{
  "n_layer": 11,
  "d_model": 512,
  "n_kv_head": 8,
  "norm_place": "pre",
  "norm_eps": 1e-06,
  "rope_base": 10000.0,
  "init_std_qkv": 0.0186,
  "optimizer": "adam_variant",
  "beta2": 0.99,
  "schedule": "wsd",
  "decay_shape": "linear",
  "final_lr_fraction": 0.0,
  "batch_tokens": [32768, 65536, 131072],
  "dataset": "wikipedia_en"
}
Each number is 50 + 15 x the weight over its row's rms, rounded and kept within 0 to 99. Layers, rows and columns count from 0. The size before them is the row's rms in percent of the matrix's.

# up: layer 2 MLP up, 1344x512, rms 0.0182, rows 794-802, columns 256-383
# down: layer 2 MLP down (transposed), 1344x512, rms 0.0162, rows 794-801, columns 256-383
# gate: layer 2 MLP gate, 1344x512, rms 0.0181, rows 795-802, columns 256-383
up794 098:46 35 62 72 25 45 69 53 38 37 56 49 40 38 71 60 34 50 71 50 49 31 37 64 71 43 73 77 46 58 63 46 49 29 42 52 48 48 52 51 57 41 46 46 64 37 36 55 53 42 65 82 42 52 44 70 69 63 54 68 57 49 38 07 10 44 39 82 43 61 45 41 41 49 54 35 52 55 42 48 14 28 35 57 23 55 68 21 47 63 69 67 55 18 45 56 35 59 46 59 62 48 28 45 50 56 52 86 42 45 61 38 59 40 40 24 50 37 56 50 52 43 60 33 45 81 55 84
down794 101:72 35 71 56 51 34 56 47 45 62 53 70 61 54 95 54 35 31 32 49 74 33 51 46 65 45 41 29 54 46 59 44 38 38 42 40 64 90 35 55 42 49 29 35 83 50 58 85 52 38 51 58 78 53 47 62 35 56 66 57 99 73 54 33 48 47 31 33 36 32 60 55 64 47 24 33 48 50 48 45 49 55 49 34 81 43 32 73 37 74 39 55 42 64 52 36 63 43 34 51 64 65 47 26 52 47 51 73 35 59 61 56 55 71 65 36 56 45 71 66 53 64 51 39 52 34 29 60
gate795 112:54 46 29 68 48 48 39 35 58 36 35 76 53 49 63 40 46 48 53 58 28 47 64 62 38 49 41 60 38 52 41 61 42 36 81 44 32 48 65 43 48 46 51 69 38 63 35 48 67 51 58 62 70 61 47 43 44 49 47 42 58 55 62 38 39 50 24 36 50 39 57 59 40 63 60 57 46 43 39 25 60 51 47 61 35 24 55 81 75 43 40 38 48 55 61 65 42 67 23 58 48 47 48 37 26 42 33 44 22 40 66 54 53 47 28 59 33 64 22 33 40 27 56 43 68 89 76 48
up795 115:57 63 47 46 33 44 48 27 65 49 63 56 42 42 56 65 40 55 40 60 44 48 85 45 16 59 43 54 51 59 37 50 58 53 68 40 44 69 57 38 38 69 43 53 34 30 14 45 36 41 48 53 48 35 65 59 49 45 48 38 58 53 63 40 67 45 36 16 34 47 55 45 42 60 63 46 50 47 53 35 36 36 26 59 42 26 48 86 73 47 27 54 49 65 69 58 49 72 34 57 46 52 66 37 52 47 32 18 46 32 52 52 42 53 27 67 58 59 08 53 50 25 46 81 67 61 44 42
down795 105:42 42 59 31 55 41 36 43 35 27 75 16 70 39 42 38 46 45 63 37 65 72 32 40 71 47 37 59 62 48 61 52 54 73 44 54 46 35 34 54 34 50 56 39 61 56 67 60 38 46 43 68 77 39 50 36 44 86 42 45 50 46 56 53 54 62 43 51 30 63 50 46 81 63 36 56 55 44 64 75 21 50 65 61 35 62 57 31 31 48 62 69 55 62 37 45 59 47 69 39 27 30 63 55 69 39 64 62 64 57 40 40 43 64 50 59 39 44 90 37 60 54 33 50 57 21 38 53
gate796 104:39 18 39 47 79 14 65 59 26 64 38 80 52 31 67 19 29 36 63 45 74 44 53 54 64 54 46 20 55 65 49 45 56 18 46 54 62 19 73 42 42 54 41 38 76 44 53 50 78 70 43 59 61 18 53 53 57 48 32 35 87 29 41 46 70 42 58 44 53 42 53 52 64 51 47 66 43 28 45 83 62 60 52 54 41 68 43 32 55 85 64 74 48 69 55 51 57 29 48 49 43 56 65 52 37 38 47 66 20 71 55 56 28 43 39 34 70 23 33 60 60 45 32 44 62 78 35 55
up796 097:47 57 53 27 57 41 13 16 54 42 67 64 66 55 26 71 47 84 80 32 51 62 48 45 67 21 76 63 62 49 55 59 61 84 44 55 62 46 58 36 55 55 45 50 38 51 53 51 68 61 48 45 61 50 57 56 57 31 74 32 14 64 39 77 59 56 34 45 49 30 60 63 59 41 42 47 64 51 59 57 40 47 34 41 52 29 46 54 39 60 60 27 70 29 30 45 34 66 52 48 80 64 54 38 48 55 49 48 59 42 41 46 19 75 41 90 62 34 37 43 72 46 49 73 67 69 52 67
down796 102:37 29 65 73 67 65 71 83 53 57 30 44 46 53 75 57 89 35 18 33 48 48 39 47 22 58 35 41 31 46 63 33 37 22 57 54 48 49 48 73 24 45 56 45 52 63 52 61 34 45 49 52 61 52 52 60 38 69 44 76 73 38 60 36 62 52 92 43 50 55 63 26 55 65 45 69 36 53 46 48 67 46 62 57 52 54 51 32 46 37 30 73 40 69 71 41 75 52 44 43 26 44 34 58 57 44 39 35 51 43 53 50 81 40 60 19 55 62 45 69 34 63 48 07 20 42 60 36
gate797 089:36 21 51 33 38 45 50 46 54 54 63 40 26 47 45 46 73 57 35 68 36 51 63 45 42 44 51 61 70 56 21 69 39 56 45 39 38 67 20 79 37 52 52 60 29 34 46 51 32 37 46 22 47 49 64 29 54 51 62 51 38 44 54 63 64 54 31 70 54 45 55 46 48 65 33 52 54 93 36 47 43 73 72 68 31 37 46 58 66 62 54 52 23 38 67 46 35 36 23 39 61 26 48 47 37 56 60 34 59 32 59 24 48 55 48 71 41 58 66 24 54 44 34 56 50 64 62 37
up797 087:28 55 38 55 56 46 69 45 45 15 43 82 72 71 56 54 37 48 46 52 44 37 47 62 37 31 51 61 73 46 50 36 17 22 58 73 49 60 70 21 22 50 79 51 44 59 59 73 23 42 54 68 58 92 56 42 38 43 76 50 61 34 48 55 50 46 52 40 30 36 63 62 39 48 62 89 45 35 60 67 71 43 46 34 45 70 34 59 23 27 86 53 65 40 53 84 62 66 34 49 38 34 52 25 51 53 60 65 54 74 82 43 58 60 36 65 30 59 53 38 71 47 50 44 50 63 67 48
down797 091:73 38 46 56 56 65 46 72 40 33 51 45 28 44 62 53 59 47 15 68 36 67 60 58 56 49 28 49 28 52 33 68 45 54 71 50 60 53 32 56 65 73 47 43 42 22 46 75 47 34 33 28 60 50 48 29 68 33 43 62 33 55 58 72 66 54 51 58 57 46 45 36 68 30 51 39 57 76 60 66 57 68 59 56 11 43 37 45 54 82 64 56 62 36 68 53 72 44 22 41 74 66 28 71 51 40 63 46 55 41 62 51 64 63 42 79 62 33 63 34 55 56 58 77 56 57 61 41
gate798 105:27 48 71 40 53 36 50 44 38 43 58 35 73 60 67 48 45 49 47 35 81 56 35 59 95 48 43 63 65 58 60 34 62 52 55 35 53 52 65 68 63 56 62 40 69 45 44 51 23 54 56 70 69 71 35 59 40 41 68 64 63 71 60 88 55 49 67 60 50 52 49 49 76 65 39 76 54 52 66 63 64 62 68 41 46 60 69 48 44 45 41 25 52 37 48 31 63 57 65 51 40 54 37 44 57 47 70 61 66 62 46 42 39 52 77 27 67 61 73 57 42 62 46 41 49 60 58 82
up798 103:41 43 65 19 57 32 42 47 39 47 71 35 53 32 36 59 53 72 69 49 71 43 53 41 45 20 33 68 49 59 56 38 32 82 51 37 62 35 41 53 83 44 54 22 76 33 64 58 68 40 57 49 64 40 37 55 40 43 35 59 48 50 41 55 76 46 49 49 49 57 58 46 83 62 43 75 61 80 43 60 78 50 67 59 62 41 49 31 57 63 66 70 55 51 31 43 54 54 37 67 50 50 52 49 68 44 45 44 66 71 48 32 25 44 35 50 36 11 66 61 53 27 63 23 51 52 31 41
down798 103:60 56 46 62 42 63 37 23 59 36 20 60 40 52 50 67 41 69 51 51 38 57 66 52 38 48 55 44 37 53 40 60 34 30 48 57 51 57 58 53 21 42 33 69 38 61 61 44 53 57 37 43 32 35 48 26 55 60 35 42 52 42 41 26 32 42 23 46 52 58 43 31 13 21 51 21 40 29 41 31 37 52 49 58 51 77 49 60 48 56 42 44 30 54 86 67 37 47 58 50 46 40 58 50 20 65 17 46 34 45 71 76 69 41 69 74 42 74 40 43 61 37 53 79 36 47 64 36
gate799 090:54 35 15 54 48 54 66 50 19 59 70 67 52 57 20 93 72 61 66 69 55 83 58 55 52 56 36 57 42 49 35 50 40 71 62 56 52 36 43 43 42 37 65 62 54 46 61 33 47 45 58 48 48 28 69 33 55 43 28 40 85 42 20 64 46 64 44 43 54 73 27 62 66 57 47 41 48 60 46 28 68 63 43 45 47 63 52 46 57 68 51 53 31 36 28 48 37 46 23 84 77 74 64 29 40 60 47 59 58 34 66 34 58 52 70 50 45 52 64 53 62 20 61 37 57 39 37 46
up799 089:53 60 19 25 49 36 36 44 33 56 46 58 51 52 29 42 61 45 44 44 64 53 44 61 59 31 55 44 59 61 49 64 23 66 63 48 45 37 55 54 30 69 62 48 53 40 67 79 24 46 54 72 47 54 30 54 74 58 64 65 63 72 51 39 49 45 54 39 58 64 44 73 50 48 55 58 39 61 22 81 51 49 74 24 47 26 87 55 58 82 42 49 50 32 72 57 57 45 60 63 68 76 42 36 49 38 60 77 66 49 43 33 40 40 54 30 45 65 66 67 50 34 39 63 65 83 67 82
down799 094:77 63 63 44 25 86 68 31 50 58 88 65 43 31 41 64 58 91 53 61 50 64 66 31 35 62 43 50 59 34 50 20 37 33 32 65 82 54 49 35 44 66 60 68 47 12 66 40 38 47 58 47 44 22 73 48 65 42 45 59 71 33 69 18 60 33 58 35 72 61 71 49 54 73 49 45 29 76 81 51 46 54 51 23 48 58 56 55 69 54 66 48 29 52 51 35 66 64 51 49 69 42 45 33 50 42 67 95 73 59 54 33 52 62 70 59 64 58 59 50 51 19 43 46 50 52 42 36
gate800 095:46 22 44 41 41 39 56 65 23 36 47 36 35 48 45 71 44 66 47 62 34 36 40 47 41 32 28 54 44 41 38 43 47 61 33 57 62 44 62 51 21 61 54 42 73 69 59 32 69 49 44 57 60 52 42 38 45 39 60 30 52 57 24 64 26 49 73 53 35 56 24 56 51 85 32 32 49 59 71 31 40 62 45 65 50 27 70 42 74 19 65 17 43 53 45 68 58 62 54 59 54 55 16 59 17 56 47 40 58 60 72 38 64 64 55 61 58 36 22 31 39 38 77 59 56 31 50 34
up800 107:24 71 46 61 58 61 68 35 46 40 46 42 44 49 43 55 56 44 57 61 35 45 70 70 62 54 51 55 75 84 55 47 31 28 64 34 43 45 54 73 69 55 59 61 68 41 53 75 10 45 59 77 33 50 36 39 20 73 61 71 32 34 57 37 56 57 46 51 76 50 51 54 47 41 58 45 61 40 24 32 61 53 40 42 40 63 50 56 31 44 34 70 21 23 64 64 48 54 32 46 53 34 60 40 83 36 82 68 44 34 52 15 88 59 33 52 41 40 74 50 21 55 52 36 35 66 53 66
down800 100:41 18 39 39 36 38 44 58 33 37 39 25 29 42 43 62 56 59 46 48 58 39 58 55 48 45 32 50 49 39 49 58 55 62 46 64 67 50 51 44 16 40 64 45 68 54 53 40 70 48 50 50 60 57 49 34 42 36 62 43 34 48 22 69 36 47 66 64 41 39 42 61 66 77 51 44 42 47 84 37 38 54 52 63 54 22 75 36 71 13 69 20 49 55 57 64 54 47 48 67 39 64 20 54 45 48 40 39 68 69 70 44 63 68 42 67 62 31 31 38 33 29 65 61 41 34 28 27
gate801 101:36 45 48 65 50 41 73 63 63 40 42 39 56 33 52 37 49 50 54 48 73 49 55 48 40 55 62 64 24 59 60 53 53 69 26 67 63 51 47 52 69 49 72 30 44 47 46 47 73 29 58 46 45 58 42 45 66 63 46 51 78 73 32 52 39 42 57 65 39 40 17 29 31 52 40 38 71 55 32 53 50 29 47 49 47 26 57 45 65 52 34 32 54 46 62 43 58 75 52 37 36 67 36 06 62 41 39 31 25 24 59 43 70 05 54 60 58 51 53 61 35 28 48 45 51 42 29 43
up801 116:36 39 23 31 58 51 45 36 08 63 53 44 27 68 59 65 52 53 33 65 28 54 54 75 80 41 53 41 67 56 53 37 38 24 65 24 31 62 41 35 28 57 31 67 71 56 47 57 52 74 66 61 59 41 69 47 47 54 44 59 45 35 54 66 63 65 28 45 73 59 68 49 56 62 53 66 46 51 57 43 51 82 45 63 30 65 57 51 45 65 71 61 53 61 50 57 62 43 48 67 68 26 45 52 37 67 72 60 71 68 71 52 37 91 40 42 33 39 44 45 63 65 37 47 22 79 59 32
down801 097:51 35 67 51 59 46 58 53 70 40 53 34 45 31 63 30 21 58 53 30 83 36 69 48 39 53 65 71 41 55 72 53 49 78 46 52 45 59 54 56 54 44 61 38 43 41 61 57 51 35 66 46 55 60 49 57 48 68 53 58 59 74 31 45 39 41 64 70 41 39 36 38 36 53 31 54 79 55 38 61 60 33 63 47 49 38 55 46 70 50 39 52 60 55 66 33 73 76 51 42 43 73 33 22 72 50 27 35 20 29 45 53 83 01 63 62 68 58 42 61 41 46 50 40 56 20 29 47
gate802 100:62 61 57 46 65 46 42 50 24 34 38 64 63 38 31 67 66 63 62 43 57 50 43 37 47 49 40 45 72 76 52 31 62 35 72 55 75 45 76 40 71 49 46 44 58 65 60 38 66 53 49 73 57 46 61 39 59 57 61 40 51 04 36 34 49 54 51 52 67 49 55 69 49 48 42 60 50 65 40 72 50 33 74 53 58 58 47 48 27 55 63 40 28 35 17 52 77 42 29 45 31 56 48 49 45 54 62 41 64 52 49 67 45 61 33 38 36 53 29 54 85 56 68 59 18 92 59 59
up802 097:49 37 36 62 77 71 40 43 73 43 47 57 66 72 45 56 46 29 75 51 69 53 69 57 38 34 36 41 38 39 63 55 19 51 50 28 26 45 56 59 38 51 08 49 40 46 83 70 46 45 36 35 44 51 71 34 28 55 43 37 52 48 59 23 65 39 45 75 54 65 66 43 40 36 37 54 34 26 45 57 41 84 60 75 37 59 50 55 53 17 39 63 72 41 65 50 48 51 47 50 46 39 54 57 52 68 49 23 17 41 56 55 75 45 65 67 45 54 56 50 51 39 46 48 34 13 53 74